Weights of a small transformer language model: 113M tokens, 3437 steps.
Each number is 500 + 25 x the weight over the matrix's rms, rounded and kept within 0 to 999. Layers, rows and columns count from 0. Numbers have three digits each.

# up: layer 5 MLP up, 512x96, rms 0.0961, rows 303-320, columns 0-47
# down: layer 5 MLP down (transposed), 512x96, rms 0.0868, rows 303-319, columns 0-47
# gate: layer 5 MLP gate, 512x96, rms 0.0986, rows 304-320, columns 0-47
up303:566511532506497508500497509480520513516464480536494545497514472437521497494479499527468481485484518539522507531483423493480526502510504518507566
down303:457511504521504569481476504475491493509532503522481478538457475451475464495493505505485491513508490472466481526448527468472458491510473511528491
gate304:508477506472536504468488497466468463587484474483521470505477513486539521492488491510512447527483484506535498483521484496528500519490486520503500
up304:528493524507499505498515488510529502447516533498507497491505479485475497517515519509483517487515547497501499524532484523509496495511467522491478
down304:500498471464498534510508481450538481583495494477491499535499530513522500518492505479522465521506473509524473457537512475512489461472492494476530
gate305:495517529509529533500499568474474522507462522516497513526477518507489510484495496478538479486489492489480544478521478499475533510470520505496487
up305:509493548538492538488497525508452523484517534495523485512550520498502522515556524488490493503512473514508537501472484501474495494547521526500499
down305:473572479517512515476459502464488476532477518522484497503495505499482490491449473518493497495424485486512503516525562516502459506527522499504462
gate306:526519507512502490484470472533525503519468492493529498545469481494495521515562485472499503523500494508467518515484532541474495508503479488456508
up306:498525521518547489492497528497529527449467495493476544466534499515503512522467457553504519500469516514497478511488515499459515504550516455518495
down306:520506505528485486494517497544481514515493518483517481504526513509497492486449475535484522477485465505510475484487510501442488510491481465436469
gate307:484532519519527473502449473498476500492494481539467517467480533519469524526464483522484482508492493471481494516531471479489539483470462534484473
up307:541502495476490436459473484483517473523483496440495499545484545490488504509449492501480532510496455496518538494512504506474516498493518469446484
down307:466485497484518573469495514490474464496519522479492490490465542508490519511499476528520463488513521513492511472542506511522463530515485522488485
gate308:537494446515561483495471497479511554457476542489499517523476466503460459575522490475476519530525517487487511479491480486524494499528510513502557
up308:477528593443469461553506483506483478518486472542474484503493484515498498480518527498496476559482458491526457517417512509500487489540532490522560
down308:502551528495463573475494481497513471495511512512506488464538499504511534479502493469539532467491509478463517542511515495517462555446494519490479
gate309:520478506541500513504504511499513506495486499546505479475496469459517473503476528478458514499514500492476508469492527554507484478500483464517512
up309:520529510487511503520474497453467478471513497479512494527493544509511508501528485476533527530471496457505499537524500479473517535515509519499495
down309:469471513511491520510490463514481491463522509526507495451469537506506489460478486498466554497522513486474468518518512488496501505565524523518495
gate310:493538486497586514510514487584479468528488521539493526494551482553497485493478508474536472487495491514503539475514518508485510486538492494495522
up310:468510520554464510472493478458519513529450473511487457506502513508525509513525556480496530498528506484492479486478538480505474512492517469514485
down310:486518498476486536458491528472483511484503502516488431488502523474503473472505458481468485501511504499513506482526490492516478468465507511481461
gate311:533508510546504475509528509494525460510490487500483489510516504482520487495516518535526534519501500495474468517497510465505475511485475518491469
up311:483471472490489450505507551509508479491491488503475524516512488479507533489507510485499545485498500501478517456504501480481469522492488517516510
down311:484520486499473452483485549519484513514465477493500482527503508492508490489507481533481486512453499488506475481503462472509485528493484533523472
gate312:499513478478526522476549493544476481464490511509539493516495511478513467489514539483543508535499493487497522529502497495484505519569523472468509
up312:511487504566517518532529481498533487504484490523487453476528478473519523445453487549527464472470524522520494504523484504522491494500487473478465
down312:518507496527567460487473521515514498537531491502501484496495494522489498488453485483499529518485461518510487514534504511514493513549507472478491
gate313:533487523518499495514459441480483487498490526470453449511481506457498521534476507524523536485508511519526492500491477487483522467538498528497497
up313:514488473503487511501499479528495488507501466506455475533469494522461542509462493511497511513507513518533499521479491528512491527491504544480486
down313:491538486500501556513488499535485521515483489509484514514494520480475478512506459514464423551488476481496523456517479483528532513465468505505463
gate314:495489481484546493499506465499515537497452509507509455510483487476443514515516542550458523445522498439485513518538501503482476501522498466519518
up314:514518529524585482460512489482488497537544507495519477509469509498494426522539487507510456530487484492465542516529487478462526525480502511507442
down314:475541466570486503487519465455495466509535514482506485529521515534481504507490520484501564537499491520508461518490475458485460503515506468509447
gate315:486487500498507523518524499499483510515512492498524524501511480473493534506487534461501477503513510506503499488486503507470474516511456508490510
up315:532510515478490483466517516522534501518542532497468524518477494513465526520497492509521520499488476509498521473487507494531489492483522531489541
down315:516503495508502497522490471478509539514494498510498482518472515460488560501536493490490469465507485510501462481501528500495486518469510491528503
gate316:490509466467548503554462500514482515495510512488580517542528464526500455437447500490530523528482528530484501491490506528503519493507508542546478
up316:464528425483485510487461447509493531516506519475494500497509502525465485480510498468516488470469474513539506538501482527505499494510472532530494
down316:455549510494490499529553521501503505428556524545499484527519486510519480525477513541496517563495490515482499462483502487494557449510528496514493
gate317:510474470513513541518527474519448457527548484460477504485487512482542497477480531498500511500528491503486512516498515457560476497496506540503501
up317:449481516472525489464512478477527495510446491515507524485524486507457487515489479528483495491500465489464461501551490500480503522513492447509463
down317:526512491526522475459520500480491509498487496491490516524488514511465527449514472518467552453524496461497517478501501477501465513514497518483510
gate318:484486466515513529488510533501480549529466479493476486510527473470492494526510500490510477519479493521503469463484487483511466502550467482521484
up318:489486499478533497518507513460514519501519491493479513491534482475515521474490522485514508491494480504557520512514474500478456483523526502538504
down318:516499512499501473494511526504491491513493538503521498472526484505449492479539512516471470543510523514436506477486471525559504513488500519514490
gate319:478485523508501484514472521530497533542496485454485492486494515502504482513506461533541493499487516489514493518531482481510527525481510493470498
up319:503502488517530478517524435491521495483490503482533485485510523497499500482515504506476482477516474493530506509517511521455494490486498494538501
down319:462458515517495493494540486504502545486504560493453532516525496531522494507497504479531490488471522500476503494513504482534491481480502490453492
gate320:498526456520493460506520508483505529506461512495480501500491526479503535516504474507518493470459520499499488487495512512566495508516546506505442
up320:493471535468535460510459468487465520482546526487493495521478509480536535499536507508479493507470513521527526530544495513529517465519506491497504